config = dict(
    n_layer=10,
    d_model=256,
    n_head=2,
    n_kv_head=2,
    head_dim=64,
    d_mlp=1024,
    vocab_size=2597,
    activation='squared_relu',
    norm='rmsnorm',
    norm_place='peri',
    norm_eps=1e-05,
    positions='rope',
    rope_base=10000.0,
    rope_fraction=0.5,
    qk_norm=True,
    attn_scale=0.136,
    bias='qkv',
    tie_embeddings='early',
    parallel_block=False,
    extras=['some layers without positions', 'some layers without attention', 'local attention windows', 'paired heads', 'gated attention', 'attention sinks', 'value embeddings', 'a smear gate', 'skips across layers'],
    init='normal',
    init_std_qkv=0.0548,
    init_std_o=0.0123,
    init_std_up=0.0548,
    init_std_down=0.0123,
    init_out_by_depth=True,
    optimizer='muon_variant',
    lr=0.00311,
    beta1=0.93,
    weight_decay=0.076,
    lr_head=0.00738,
    grad_clip=1.0,
    warmup_steps=0,
    schedule='wsd',
    decay_fraction=0.657,
    decay_shape='sqrt',
    final_lr_fraction=0.1,
    batch_tokens=32768,
    seq_len=768,
    doc_mask=True,
    z_loss=1e-05,
    train_tokens=303900000,
    steps=9275,
    dataset='wikipedia_en',
)
Each number is 128 + 24 x the weight over the matrix's rms, rounded and kept within 0 to 255. Layers, rows and columns count from 0. Numbers have three digits each.

# layer 6 MLP up, 1024x256, rms 0.102, rows 445-551, columns 192-255
128095102099145102164148121120132085162114114164124159146116096147125122149090171132159151125141089165119160126123115139144127134121125125111134161112099140152094117135176111133105143100171131
144117112154113117120086123088126098156106070182148135133129125096106159133124148111169106120109191139136103147127138077163153110144152092123156112156160117161159148130133122130132123123164141
165133140130109086134121113132134145107126131137132124105111093148142127128128124137109190149137147181109176127121133155114152079061140133154133140130121129136092113133135135099147146152120128
138120093132122124149112132173143145139132091099112124124115122100093135146106097122114130161130103116108097113124090146129133134103141150136126097109153173156132137116116126132144139135114148
138100128126146139118126135135140153096127149143127108118104133126085116131124127111125131115112140142138152135110155156067137136109129142138136143092118176141133114143106148138082124106159125
138149085102088119136145123153144114160134112133130151063100158190138168143086122152103121088128075137167119084107134116112109145076121150127159103133114074114109128095096146103122106144097116
133132137080096112130122144136131130199177104132118159135109128069163113170126108160108129146094165142081148120145139129088165100106129161151123142162118168067105123099156147119143148114158195
123152133097140138086149159136043145106142138120123104110103108135140142167131089150139147130133119117102095107088146136121109130147124125135170139180174139143151113118137138128142139106142118
142105081104139165122154153141116164138128091108127140080140099112102116153118169118150121106102150107139086126101134127087162103137122130112065178143126130105159137119132086111075169130137138
126120117121102146132135153104132120108109113138104160128117097106106139123151205098069126138068111155150075140129145132126131132152116164084153136127089126138127131119167116119135160127138125
144171124081151095090097125139161130105123140119109030114138117120149107170169127142109139123103149109116077096101149106145127109142148145086076160139156121100142130148081185078169117142097149
140131126133124082132126175100120138164100158160127143131150109106156165109152171161139092123123141140083161155131100121194112153100112107118127108165156148129105159095119097120134136096126116
152126137132135129105103134105137144155151144152118088127134118131102149141136134134115183116102157143150110127098148102142105128149108125146147126089109147112110131141159136145112093142127181
138126091094147107113149142106110151132105130069124152127089104087168084099170066126102152130154127111150132128148171135118139123136147119141116162159146112128131152124119156117161155133167069
121108140135129155141097103127083106140115118152135152109126117116094152129101126155149157113088146128151096115104106140079143110132125084099118145153165134164155110175142117137091109137156147
111087123153153157110116112135154102129154105150131126121145120121128131083125159153119150079139141122153093098132104164116144106119128110141148142137144119141092138138112112146118143138128103
120162120084134133108124138125128115076115082110105096103101103135134131170125082142115119143143166117090103100109106149121128106149135180145097128084141156102120153082070186103138135107120169
124131119107095125172138113143111131087149147168132165142155136161121112144126104134083099153120088141125093069111155140129142118078111109146151083094157114131142121150115203085129112120133117
159136116131138119141075151098132136137103118147137138115099127147123104133099104117103172073151130126128124123145161102149134142153132106134133142135158121133117131150101092112111128140156107
152127098156088113148103114126216129097141134108080120132089127121142108175088114118144141138114127162100099123112045107090122176133145117109102165099154152115140131070120123125147076110160127
142133148082142123159126115138145161109152133144107146162083124143085095110126090114124140109102131113152089133102142152117084152189049121136159122131107128150111165110120159094135124127165136
169130096158145128146142116134142117108125126100138099154114133117157120100114145151106131126161139136145131128119099158129158109117104061127148125102133160140116106150119143115149150140141122
130105155133124132080160131130130135106160089111137144127129111108146135112129153106116150179135114152128115065199128144137150135083145175116164109116126098146123142137125133114113128119117137
138133149126096128111171124093163142139158128139134142114148100122199161138119172154091118126132114125128134173145137161092090103149145145152154129163180122103130136172143122148143129124168115
188134120154118117106100171126095172139130139130146106144157105134100186138110146124134109152167132138170134102125119116136127168143149130121129108091123135116170128127147097088146138156181127
097123149117114103152139118097110115111143117147106131133139145131182163160144112094160131166105171155173137138166135184158111145184124084144130160115101086110132128129142079146112135102145141
118137101129114101145117127128130077084176134120076140153092128127135115121129120132141131120140127113109132151124162095131169113126160148134117134118113165146091141128103154110106119100164121
123166127161150167128099125148155154145131114072114125140096111156120116112124147118147138143135143133130122084132140139124136140139164124100143098164124098153123097134152148112113119099141083
150136169152100180116112130127162125118129172128108153127128168114154099149137136153127130133123170133100113163124130109082157163121116141116098152143143186144128108078152163102079087136181119
156143100127111162133136103119126191144089108139137121120159123087130106107176121107068110097112141107128095162144156138182152153140154104135148083126146110149128131119098124142104133136127118
093126152117126108118131107114114115135115122141124101066099123107117141115152062140179103128140115108146116150135155096135126148064151094140144125118104142127111134136134123131151129124172132
169178161145147140155146105110118117156108126155147133061125100166118140140101101099129166067168121091157140141122143104156076127146148170104203124121097114114113121135127135132170143142121134
115105126081138120104092132134178113113086086066107131127133117141103142141153152134116051141126118098126148095125136143161144121141150115116074091102080160101094124111097147125095102117060135
121107093111132189121102132147119141148130104142099196127119151138099118124149121071134157124124094134141150131140089134105143148107168124104140072138094102110093126122121119122117118121166135
116139121128157130065139133112116107122139109145145162166118134106095114149118150124126127132129155143127154131133118147125106097119132147151128126126108132140082102106111149137076075113136109
106148106168180135159172112164174108119126098099156155169128083132123123120132096089148119129118134094117138139134109169107118112108097108122140114132144131141118133092165096121137098118125108
134153170087107144122174116119156110122155127109161110119142144115111138172145145151135187147117114104137129114144128131133131143180164125110096121085135147130153135152126117140104122122141140
088154128128179146107171069127172082149141179143126116131134131111151136164124115138104140145092148106114120115135158157119132112104168149116149141095151129126144126122147170116079126129103121
095153134117145139143131102128151111139133133145145131143106111129119155146153092097146109108139142118106128081133185149114125107113143117113156151154108113158093121132114127207078130165136127
101170140145094096158142127138100133136090130149117106081146142162127165132105114166131111151115174155144116108127159105148106113133128125149184121117111117115140131105133116102104126174107162
103143169144110117111211129133137129130123104139135126152104101090090132146114133155164135098112114149101126130146108082138119103093096086120144146103120147150095127146114158141125170114136133
135121114135113131090111084128154110103139115137164104129137148079129107154122128110112160107140156138126158110092149118132126171144104100070175157123104099108075106112167151110078097132127120
134136102130131141130114104175148153144161115103126136123123108125107135136107119135121098126109115104113159180153141097099169187125120162150175147146103142164114109106117100099155156092166154
130140167115128087085136102110140113121125127106159131154133108083134122120120176128122100071160143167126062126151182140137129117127130157159063206173072186123140144092137073122075127111109133
124119136146128129129142156131182156149137101126112112110123143118145168155126109104121125159181105157162090117158094110128165113099143145158116160149121141151081129098159154148124113141104148
127130154121136132112139150114122148122113120140133121149113116096174134111134134125145139160133142107107134105117125154123145176127144124108117107097097168129145151133122117120142150135145103
142169147118145120131116141120141169103133132152135135105144123116130101122104120136125177142141161118140106128116151161155112152124118144133128120155126097154092126120124114120104127156126126
127141132095096138148099132177149124141116120120163133116142155112126155103139153144128148100123174161143094152154127149106124123124116101111157098136128156094151117044104103126102096107155148
150169128158140097183151160117130076158110149118145118134086054166064127108137142109123167144124103108066097164205094113122097130128105106130132123099117119098114138149162127129114114174144154
139144107137133121115127152147185152130134109093138102157119106137125109168136127056127158132120138115137103133159128140130120147089145173148136122146150136066084118148149133138136128128135127
113146113110112142109167152154127111110141121096140121111099137144115127106144127139159149142145095139132197124192130153137115145118115110109133096100106090107147133138098126091063160087108124
118101101099187153145078143137138128170153112121126134150109124137106110147103139117115107122130098120192120122117153170095140121112112099113150128144149112155121150118134172121155122118134108
106134090122083132127100151139125123130163099134137150131127137112148148131122094113109112139110147129128115115080117119153124138151097126137146169140105120115131093111125070113134104147094103
086125118130126125081098149133110112103116125121155118127111121140149138133131121098136150129138108110148142101110107134155125129189115169153151098146160115136134144109112134148117154160143093
139143152108108121106114145141102115112144106119110116135143125146155132113161168138103109125168168110135100121107169128121157139119128143161160085120133147130128118158135143128126111112116147
138142129116127133149122123110094105160143130127110124198094156118116122108092151172115127164056121141164107103151125132155188137113155144154157081098093087132141134105148107161099153096148152
199138108125127098155142186142148129098131171156104148151109071159130131145079131143122141141116156074149104120109162151121084122172114106156099169104107153127149169136133122146132178147131146
110163137117118109141141174095115168118109128131125157099164128157115113126119167146158109102109135112100124134146142099122099154133094093180130109107167112115158128100145122111126138126109123
147101102154085155139123110139137056130044102095107103121140130102142163125152117146108157158116121135147083119107167141138090159119178151093135135115147131154141144139148087126150124162109135
123137135129112121143127149137106149137135132127128131114116134119124120150130118116139128116150121138112146116126123134118131136129124088153132128139135119131133132084112131106138145141119125
129162122156129115158128083127124180121110174083095134120138191129096186134124145148181128112111167081155115084128129142150146097162108127058140057161131123159089123118135125129119138146171121
112146128154136119119113137099151141137127132096111160111119104171111124116116128127154122108162118078097117116135108141155121141128154124109122153089121087109118106127106148136097140150154128
120143079146142145132122122170121121092147108105108147144123115149110137118101129136132128091132169120112111123109126122099151130140134142110107143133171116110088088125122163121120139118137139
130134094107129146140134157126132163088161059160131160094124106141094102139108093120136135151154164097107101140103157126100123146100108123138099152109147115160131130105127182134065121172171130
148141137079175129144125104107082101094119129127174139194107164136110154125111123097154132155115191112129132105133145143139084105103131114123134140130169153079137087119102113172155123130067126
133139111101145119117100167130198148122122156135083101100093103135147132112129130147143130111128094139119119124155149147159122118131139126104128111125080149150067174106156137134093109129136123
127172100117148098128130109131152123145176107105143106150136141173193138118098114139108154116123103170117185133130131143096149152124144112138145174160144134122127171086120164111163117149161135
133119156103181116161125070094123137140075083140120123142130108200132098155126192168101112145173155146140151113170161096124102111138142111120126117135165088102103165128137116135110126129093130
093109162106118150118117137109104172102123082165114130187139095128112142136117116092125157139116124136133144094152130154103150082144140168145130142148102125116121138167129130134170152118149160
174130112140127132109097138121112133107129119188135106097122151126091149149149114150090135130123126124088095131155138160144123130142114121167139084156112103151135114076135091133089069118163163
119124114126106109113132150123139112124131116136146116142136122094168125112136167137144104161131095132131167144136140124130124108089085099102148082126174147108141147110126132141134163140162088
104120155073147174084135173140133146136130127143133146146134128163135122131133125069174107104100093139114116136135133110100121145112153122128149134109131137148165114135144088139137093126126096
138116142137128114145128103112109141137135121124112121104128139128118121124137134141149085147122126113108142137165139129152154134142086128116086124110142130131133118165160111072156105115146156
125189094143149123149099114076147145127100089090162080113145136127159173118127141131152157143126139144163175074113140160101066117139187107134111160154136074151148138110148107138115136153130131
103161150105129136114130136144142113167066077146107163153104120125106128140104135097113113125178137136071128125151132134128133130128168142145132136144170123109112122116114103133088134150099172
113105144142102130127148160164119149125129084112122158147098120107131129126151142143125159116135117136145168128157149139111100138089107135134116092106122114147169120129127135139117186109124121
139134114111112132166098116149131110114152106135117149103090136163088098151137122135138131146125136163114147137100130131125104153142095111087150119139136137167117158121159071140103150104121118
102125109172151114110078081129109166148203111107124166143139114142107153141124107138079110143101123152092139132132115135147180151097163131133116122084133127109151103138125120159106122139056128
129140080090140142124126104146152127109092122113109143145096110074136127122129099153140148119122097111142126139133153144140144131129106174113113111131174128148094120145108130134097147122133147
118144125131150183124165148125111122096098168120136158155155106121123157183126134163110115079110128121120127121102124129133128109114164124080118113073164140156090111144136141122099144138103109
105192152090130130134107129121161126117138148140187120136121067141146091151157132061135117087097135132133166077150161124084103140138150154132141116172138118151090161129193140157115122107076138
076116160117124165130170169108099097099091133133156098116106134126155149151119118106102096139097126125155157081157071101116117104121094097156128157169115111119153157166124139110131124163116104
117127116107145115126140128091135112164153107099125069139136138148129124174124131086133096116132114141121138094122139103125128102138115152148106152109135165100140086110123142130078145146112142
171126115141123115171128111139118108083130112156145137118122165129137133162143111143105089184125134146116134114111115161117127172121151159125108158140185135102111142147092125126145105128149156
131136116167085168133103160099138161083119185135123137131166089184129130171133112139172147115128101085120091165123158129132103100072158105149111184114139135100160112150098122090102182173081147
104128077120144063131140104105108111146098121124120150107168088089103144149110099099140064145147096142147161126109124142125141132117154097100105137126176159132107115088126159098098130179113142
133146110077123088089093121093161110113090152134155129139134154128120114150112084082129144090128140164101125112096151171149143146080120097151098163119125163180095120131154114128104096136112094
100189118098105153109147136130084145100160081100148090126133111157140126114120114151134142086079139167119135157127125117162130095130121068121190155132117134129092133143158116107105107158135083
106109076123158159135138121141138142142092171164137153119119117134119085105160123122111135137127095092148136142103178126166127088127169086083144173155105145100139128119112151125126153134137109
176177130105130084136079157115070204108092093129141134137129103148084134133147076118157139113123132176126121093127110104122163173119109136128130097098149116123106138146126135142108153121111116
116150129126124128093120146131157087113151092094069161109102079157124096125094131158141149125124124144124122118130118120124112152154114130154134157137124111121157144139116123139118087183103182
178120103131075110172093147156126079125100166141165131165117166122159086153129109122108114086136112137115103170108147104120112141126126113149112135118150126108115144123088129121147145141111129
119138135137125131117155127140100158130100183121133121164115161136098169147075112155087125137166144106117080125139137161096153101075175148098177131068176096111084114130116181125131108121130157
172105109103145108123090167134167129098094089121077154125138118094088158136139149133091118112127083111126127111152138142106125175151117125109143153138140157100116105123125103157146151093162113
128150114119176107095125114109115169108131146161114069092157134119119112148132118121149118141113136127135121121080126164183120156154106127132064174142114115082092150167038117104130117141133155
097120107151130103140095103130124117082116152128137155129159094183125148124111127079128139121142131116154073139181148149124154145072126167161099109082143167150127121164125136134129110145119162
147165106133124117151119135120116140127172114120129103127136114156166127153120111114169116102076184066074074116138125144118114097088136117123135109115104135123169128131134152121153116153095145
097144127136107098152114131104153112171134149169139197181116092148120113121149156104163145126114117125084097079118108101114106167138136137129146140152130154091084177141119148114154092097120130
119158169096082121115082125063112111108131109108151140097136124137119113132132105105153078113116134110104108115116111149116135140134147078123101157082130070135148141112137165142102130088117125
111133100105139108113099135132166112055111134099117135106112130156138145151136039131123108112108166130129136132149133126184144159126160113102148150094144145141140114169164085138125099119179097
118142105121137109142126088114142112148138126139131120137147135099194093128085133102115099128130131159164141122109167126151102162121138100126110105127104109124116127118117153117129164133158112
082122129119124153139119139127118126089123113135125120094134120139122125132122100129105159179120111119171115142166142156148105084110111119115146117100174172108139134118122141143133163145106139
111113109097098125147106110172151131168115135126141166107101101139103102135147138101111118183120152130124130129151081098125129158100161125162096159149108154114191173099126104129104134181165114
110164110147128104145122126158129171168107130170143155144138106126125162086143111157142145145125083121125111165124131143156111125134160139149122095077131174134142109136149121131154089132104126
154120136095081124116092135125128125129098136153103145145124109062122103150100134142152138135104133121117120112110123113144133145179127157117142124153146122122130156128150132127118141148176115
104143123132103140089159109147086168128122137119095145104077171126126127113125158102122140121155134132183162137111139138142101149112136068145113121105087178087108081156115116141153136119118117
177151140103126118119136141148134162153077170129148101145109120096140131125105098120118140161108140168081119116124129150156101092084156172137160135150144172137119167125110160125136141140131123
# layer 6 MLP down (transposed), 1024x256, rms 0.101, rows 445-551, columns 192-255
124133142115136095188122127106131157108141145146118147105119161130139091127154152113180132128115122085138079116140155129174114130123106081164147122119104121133157116131168115119134173139132157
161168129136108170126139139160110123107123090183138089130121127135098153142132152109132148115114151121145183135107106095112131096112173123123120125101107134142145120120135122123158113134171093
123139113154141131167135143158186131148125118172110155181139137087095132167180112103168116111144154142136129139088130144152134135164133123108130127111116153183114131145147132126129165087107116
120175123120114093122105127066146108112105146121124133097153104137122180118152131131121153151116135109110147135121164104111134096119156111184126142115096122101116119081124120097092092071141098
140209152130131142114137138120149147156091128121121127132103148132117147134117114129132126154108096138189115095156146109102131130155164151113121158123122148140101118141108118119157121125127133
133148099133131114140144119135174140151171105106155125092105217112169143160122165111090094163098129123169135133116154151090107083134129127156129143141093122149144103129109183130137105139121131
147088112118104128135138062124092153127127156095151154108136113099124085131128170120123142117115117154117167128145150094170158138109129121151111154122158195109122129139109115157151151135144146
161149156111095126132124149146159162140122112159165141126136133092169139138148147152174098090137187104129133150101154094144162145138154104074107125123141149067155148136110083114114106104153131
160136137140124083146112142164096170129131168150104131137174159159099115156163116116114128094105160126177116163105140134163115110101122166147112150163107122143138152149136122163144129074180134
159140131100106127167115134121119142134083132164122091142152136124168126100111098123129099118113110104135156137135139141111149126136123143086120132132068128131118177145147137140153096150120126
140099110123116110113142172105082145078139137123124156157130183100145128142162121100085155102138136106120141125112125125134150128133102158156152113148127110117157139113104155126149104102117159
169171160176115099105140126142108152111102136116168127123133127119150107112105178134102103107112167127133140120118116122137135156119117173128159144107131106113123132141092108137096082133155118
116098133135077130082135118135115137114107097127128121140150138130112140121164136126144142131142104160115177117143138121111117142126135136122108092149147136094108112107143179099150127111123173
158191143113131150133142111170159125124176140141121139154121140104126106137154100078099192126087136110123084111115085162119121133164091132105102127118158122145146110140183111153106103118151106
136120155105092175144132075137136143170126141136153144102157098105080133119163132142122120080110145130130136104151131119153143138092144153130163127116170090151138126138143157098146131122175103
120141167120131121129121122166153114155127119140132132138137134093125127084173149164111137106167139128141111151127102162090175095099143093080156098167097153091152131140131130141154133139139104
155105156107087171126130148126144092154141078112109168112129104153148134100150123129149086115099106155133079129152116107140164137149147111107100092063075107164155105125159130131135147125098134
128136135153115154125159109142103171143140170171131134117130121139132105135098121125126142123168114058156137060145109110156150112143092114150132172153155079113111129174148162142120086153127088
177151161143139077174118101100135109128096133142148125116112132127089127108129082120124149164145132127096140119150116129155166129148130136128152155123140096138109105126140129163111074117139138
123168153085128111120140156123135107146102088073145145132086110144118120151146091128124097117149160119095123101133148133114148106126179137143107098109111124138192147138110105149146138146130120
139109148129114100137165172104076135148139121132139117118118102117115181088156119127094132135096105133144103097091150095151109166167115136112176077118129162165108075146114157142092127099088153
147129119135126167107119138149109155137119093142105122131127089160126153085083121155116108085150117080157122129132118141133154116079103148100163129140166120164096074105084097136092162146113142
093142155104117145145088077147095136125117143099143099182157098140155132133117099112152136137152155116111098101160148141109127092099131141134150115134169121114141164135097093123155110152133116
160117097132130136163213107115168179105136102121122119083139154079100142127154152112121123186142126179135143131093124161117144146112141120127099165090131107096147130134129128145133155133151129
121132147153091084133138115098161164136127134137125121128165140132169129117108133167107117163133115166126144116103125142148133165127119148134110115105141134107160107134177121148135140114156132
147080133093117090121135156128150119139129119099150102136141147128150180108160144148138112144120141128110159149128126127201112129151153120159137146115134136084131155085104127141118141091146164
129117145094151113124186114124147106136097142114146092162111133115151131134128120142112154151137140085124111102134123115085130153137123130116100138104143152138079088099120122128176105125076130
131130125117159112133166146162119141170105151153127095116174103145147133130184134158126116147086110128171107125148111098124136108108095131109104162123123134144154106139180084138151115085138108
146117123144171118115117141119090134127117183115154107162159148127154152123125162149081084162133148131122096153152156144091139120132139152163157131127137178123132161111092152124128154162159161
100166124144135145098129125131104147142100131111125149123082125125140127130091129150155124143165132147138136140120139160197146138176159107118137105118167069155102078143140122189159142143078127
125105108145064123118124145113164120126135145137100135123141126171083157101127105119134129150157139148143165171095137102133136130133139116132075149152129093138122117120130125163149116139117151
111138139109151165130104109147114142134145174155093160095128110119163149131099074155109139139113129115140122114178136162123122076177121113157119145137113098149142117160107148156071138138089149
132090118127146122120128142154095147157139109107083137124132143149167156121130160138144092125110130159130206124134128127135137088134147098112119116116112140165142139107142102135151154151107126
143135102095105165164171113133145095128107141158115141130074117108098121135118105088100067117099143178101152148142145101091119120102199125153134117164144119118113139096114147140130167126150106
109149118135168105114161139108100141122142157121140149174118134148102163066106139116151156120130127111163119113157143113135132126112120114169162177103127163115119153111158125118096046103122132
118112164113142086156152157100133130095169148143103110109159110132113128161155132082125132103090115074136117158106137133156109139109113077129159157112139145145163127079149114105103088111136081
120144133113089143123092123118125152127140101114140132129109093165110092108087131160102111146083138145175121119149130135115074134129136133117119155164116130149120180125123092116128165125167117
135153111092109123148096146109134121142106155169146157102118126118144130131125143115127131128102166163122122130135097135140159140138124137130160146111150135157147148144139068141115124105131158
116184163115149126141081088166152175141127123123105097146160119112116122143125089097113138146127145144151111112127133145141132118177141108161091157136120135133089153112098152148102159157144121
122090159127124142098165135147140114136085120101109110135136105124108154129103136132149124120129107161110114126143133085146135130156089132119125119129115126181129122113131121099101116138104142
123166115122085120142141114148096127173127099088141120157133137114115146115122142111115087090119128170151091125101139115143169105108141130116138138126140105155137152140087141117124142114161101
120109118137064138095105093116146148164117071099111097100116135112091121136148101132087125120153144127157113162128082145128157166105142113164134148098130109140108122146115113078094133164096161
135142110122123159133113154140111138127181113127123114152154144095129172208070101112112134129122177141108134130131138128130135126103137122155145161125095133122152089146116108123103101122101158
138068163112122144114157141104149119143118097101160098105182101134078122145105143164144120115159120122132114128128117160128087087155108133129090160156084128116142142119127101113081152138129160
114094156139167117109126075106134124120161111122142101137116126127161120132133122137119120109120149125162099138072103133125134172161110122125148147115153135111124134146154132107116163125148113
143151109156111117097157143148130132132151159143123134113120155154126118129124132124151142098142152124164139143148173093160120114127080159121141110109127160119129139134127083132136112131116152
127114114132136133126096149122149119135109140123157109134167128110134138117076097130075050128121121111156097164145125065103156100188127144152106109123116063117128090144136127119130124084152125
139144109150153105155154112120146119106178140097127125092122117134118158136072122088172108151119090094104126104136139120131137117139105095153081184161121158105114163168178163121091128128175139
107136080129112083162180132137132143123156110112140141138137159147154094120147112136118136134167122128131158109092134098139077141136130163104159140121172106122173120109120122120147145154139117
117077146129131080138151093128093115168162120091154147123157129154130123140136115112135058130131148142125156127176112089123136142130124091164100109156138118136121111121133141088157102157105164
131173136105102118146143106131139100133120097108137156160167086163121180117155116127136099106101166105153160118143155113131118111097161095153101144130109092112122105117109086135098132127142107
143107132123107135118112093110138116089118164114109104108136126091157127142134132119101145099096138172161146160137124153122118130146073103131159186123091115117152156142120074151161120123156128
168153138109092131116159145110147129188122110130123143122130124140147109180123115111174133122134161125140125095093127075141155094113153135149112161138100126176130135142099103155122108145127128
134140097137144121104141129174161126131148132158144151127122095143125145192113112114168140085133132122175130155098116130110119151144157167133118110142129126136114138146128134129156130117102123
101069122154091107148113111143162114178135138133125104115123122148104150103117141123171087159152120135134110131101124112128119073118123147138140135154117108118143158137179147134160140159162096
122137091147086124107134143155103167135104114130135174103153096187119159130122108152089126142089150121159168178116176131149148103157129161135151110101080105127088165116106161153145150113098176
093141124143098118111144121054124092139135132159108086128090111141109159147103123181174180148143111127136094093136160135087142128138114143109148137137137128128127085110144150147122180112147173
128086111132148142149152113179123127163127135132105068120130122145145141100120159124105141123120130078176148140123067136146132115101126136143114161134129140118098158162165093116121117117135130
147134125134141104142139135132182126128103099127155141148142149074147165091138155146117108137116120135123108139128166139153120097137144126142151115091138069087106115161114143148134168202143145
110161097122128140110147124118134115116109108118153118133121120150100115128126110121132133158128123125152135126153125137132117142140160131133128143109121120107109145140152117118134127122149134
156148182130115078142113142151111170138148144069145147157138123168087129163153172090094119096103133144118117131117143133160143098153087101083127135125099112129124119106121145133078129100127123
169189152141172084109102145123119115137106134101115096129124134140178135179125087149138135128147109155124108159112122096110120123168114162128154125113130148202155107098116158145118124137103135
114141124148121105131165125124136130151125151119117141112123144097121122082155090110140119130154109150118133110122152160064117114122088124132136166126117089147123127097166102121129127129121109
150093186149134122130092084141106111103115135139133103149082137135135122083110107097129107187122120143132078116124124125123107102133125112103140160144128101152134101145170126150110125145116113
112127164096086096131124115125164089126176093094123140096133119148124125156173155118115064121126121118135111122126113172160100102148143122141105155100109092116113034109188117116127118175134120
133147099124197118146139098166159129111167138119155145119137141107120084132175106095083113128115063088106157126157106124117124111115092075101117157139127131135094159110190126142127087083090110
114119139151152155107116164119131137129150129167127152139127151170113125142115145109104153134127164161072126128145126097149175090099137167138101137142098104097104150089113139102122107083129131
168107149119097155089088114137145148117103138189118149129149142178098115209143090137104105126167145116172146117169095131097110159120175154122149150135137116102115112121166136108066138117139115
166138155108105143116125121116070144105104115124126136143157164108130140097124090130094113146177083150109094145125105139168094157078161136112089092119091107125149164122152132142179103147118115
165106114138130139133093123131144108145153069133146099111215108114122128179106121115202136142082136082151115132083103124095082169172114143100127135113158149139117117108149136092136141124145139
107153139133137146104110172142177150119116110116144111133164122124144132113138080123133135163106156126129144081125149134106110126072114126099135140083176127086107148119105107103160176169109117
135134128128159141176084098132135154176117162114088097136171143113129166119126158111147104118101111099169180122117150162121118150140119161139140056114166157133080106140071140123126154129137145
141120128133076114140154099146110112146107091105138146154100110128120069156169156120097107133134147127141104122105175136143160170105128124159144114109089094120157130134117110119116129154113123
122149100123141098154111107110141161124176125136155116124131164122163142069125171114123117143154164151101167136148117188144111110152130115145124150106114067147111127122146182107131133161109114
132072158110138112155107116119111102139125089128081072117170137108125155154086152092124139149139145145121125113080115112168140161105073144130099171188119162138131110174110118121104119143146166
123121132116116137119129111107125130106092148123118106118157102107138201104176149135106097139128123139107153092113114101085148131101097130150129115125098144154174139124145129140132104119089116
140148144094094114145163134142115102105153168135117123117136131146161115180138120115123135180144163131083117153126122123167095140112082115120143122114097109114150119098091104128133119129148143
139135104109121109100147102148156116157158151139102134143124139111102188065126119150095176120073149170133160135141116125125134126132087182134137085137144132139112117096149127144119157152107079
121104168093105102122101098135124152139092175120125104159140157108157109131137129122120126126163124122087125127126119119129152101155138153082170094099114117097080140124141127130127119149153109
176107091137104125146145128149150092122146150151170169169135106151105119109147151100133147138136153134070123121121078107117152127090150148159121111160135176143134166139196141144126119175117161
167161160104087111114142111131159105126122124143130118096176136096158120124156117130173091101110148139136136086132144132093136110142096139149108159130143107187121102107169122157149132105127119
123117143158131160129120142091136109154152131134134112102155139171098149100132111146131144105087113158105103133089131183181169155125127054095125125136141154146162124170130121158142148152151105
134110120120125116165167127164109168106101115147116187127128128156147118080124122152152133145090112161147108139126108153137144157114183105130146117161158080181111176122123121130127124157117143
132084148163156138096117119173147058127129146102120117127164147141126121145138114159144101146079159146095112139136075108156153132113127111124107115098143129108115152127104115105149148119170130
099133103101126105147153152154160141131099153154127127113129122152073104109147143123082116142107118096104071127139106136118117126056138144134119143115125167079157112099141123149157151114098162
094133096152084130135143099112094125123131129167134068144161128112092154127105132129116121133138120112124097089129152108137143090066101164096121163093153109106095098129173140061133123131093114
138117129149128125117097104135148112137117151136119097101155102148142171141135113140142126127113161115119165126074095145073125127105119155125128130108119124176127083109105110166144146158102116
118096157131094101133129121130171132143129114157161126132128147144109099082164135186123125145126159160125101147119123152111095101112131111148130131143157089108139122187117109124105122164154146
108144092106149123157166109131166128107114170111095150129110120140145106110139127121147122153106133097130106116140118093141064101158113121137124118147104174122125163144121123136122134082138098
120119135102146077120104113119133162111125105110120113148177135136099140122115142094118131136112166127113148115095133141159148129100116146132140096117173144115098114137147122142102153101137118
144094116113124134156101127096126159121155129109081134152177107114068146109096111168093081151123143174075120140129115117159117146144106164118097140142125092122155109137128092109123093159123114
158166105095076130174161153130160115056164146115119089102143150123119096126133085151127141116075148168128127106117115083146127130139107141141119114146119144070168146110129144148167140111124121
139110118092081109136134110138131146093062144138109122089161151133165146129136112143133124153153127143093114125152142091150140097122126106119152117129127146090123136142108155157179136122119094
134165138119144144098098137137149118142107083137128137165146118107117102124154141111123124117160118086098175126096154114077098166091107163099126123114143127071145091149161117189162102094153158
161171078139102110119105116118153153127118135103114112094187129088152099200122093154138154092114129114156124098133136158170106104131104105109099115169088125116143148121137141118094089113124128
139115081133149118155144141111155091091125133136151185119133109099121128143126112117127124111118081134181127125147119151126145097128168185124093107110122147098112113154143172150092090086110121
106138126115176162144155164138128138083094142111138108128100142140102150186088120124137120106198148121160125156104123113131136101114140159156124085116133114131054158126076114162100143117108120
077130145152145152126111144179143118156093123108143112106132104101106209090127133130112130148132112099107086134133134144154097099137129188116135087109154132114082102161125153146136148105097103
120119151133132145127133099128124101138140156157115157084121123113137118101137157116152112091124132151111100126120131137132109146136111107169113155150119117145114091134123091090105124093122164
114111105103130077154127145134098103133120136125128098099083146109137148116134090102123162144137109117123134132127114139123162184146128169144132142182139151106116054117133132141121172109128170
137114153102123094128141143090127139113160124117119117159157147139148188107116095142094130145147132181122147074107116114182144153107119176150090050080147103138131143115159127094144155130145097
107143110102129103148096140119098128122089116140109092161130126169135122118151126106125091119130102134093137116137129118136076132105095138121141116118138126101129135080112120093140136111122132
156072147161134122142126121083107155087172149123174111146103114098111114123130174102104147151129156148123125123107133109128117132127063093133155116127160112123123118115153143102121108085111167
118161166186136159140090139117169110117103150114136087176137143139122126142118153108176170121122127151118175146136130120142119092153137111120176079139134132151133116134110111182130086096142109
108135106154090084134117109101117082159135116123083149118139094136142124135137122143130095127094130080147184114131099117122152146155095136169090140128123102080150074179124143135121141152112139
126110088112152126105124126183077109126114150138101145093198112156101124105117161154159119138146167111145122140107109097143134144139074085144128120116128133166111135113146099053151126106122175
158130156117120106097137105131160134110116131128130107116166182135142144097125170154161097106115140147112125135121131124144140132104115192117173138150145163139101149154123100102170105138115116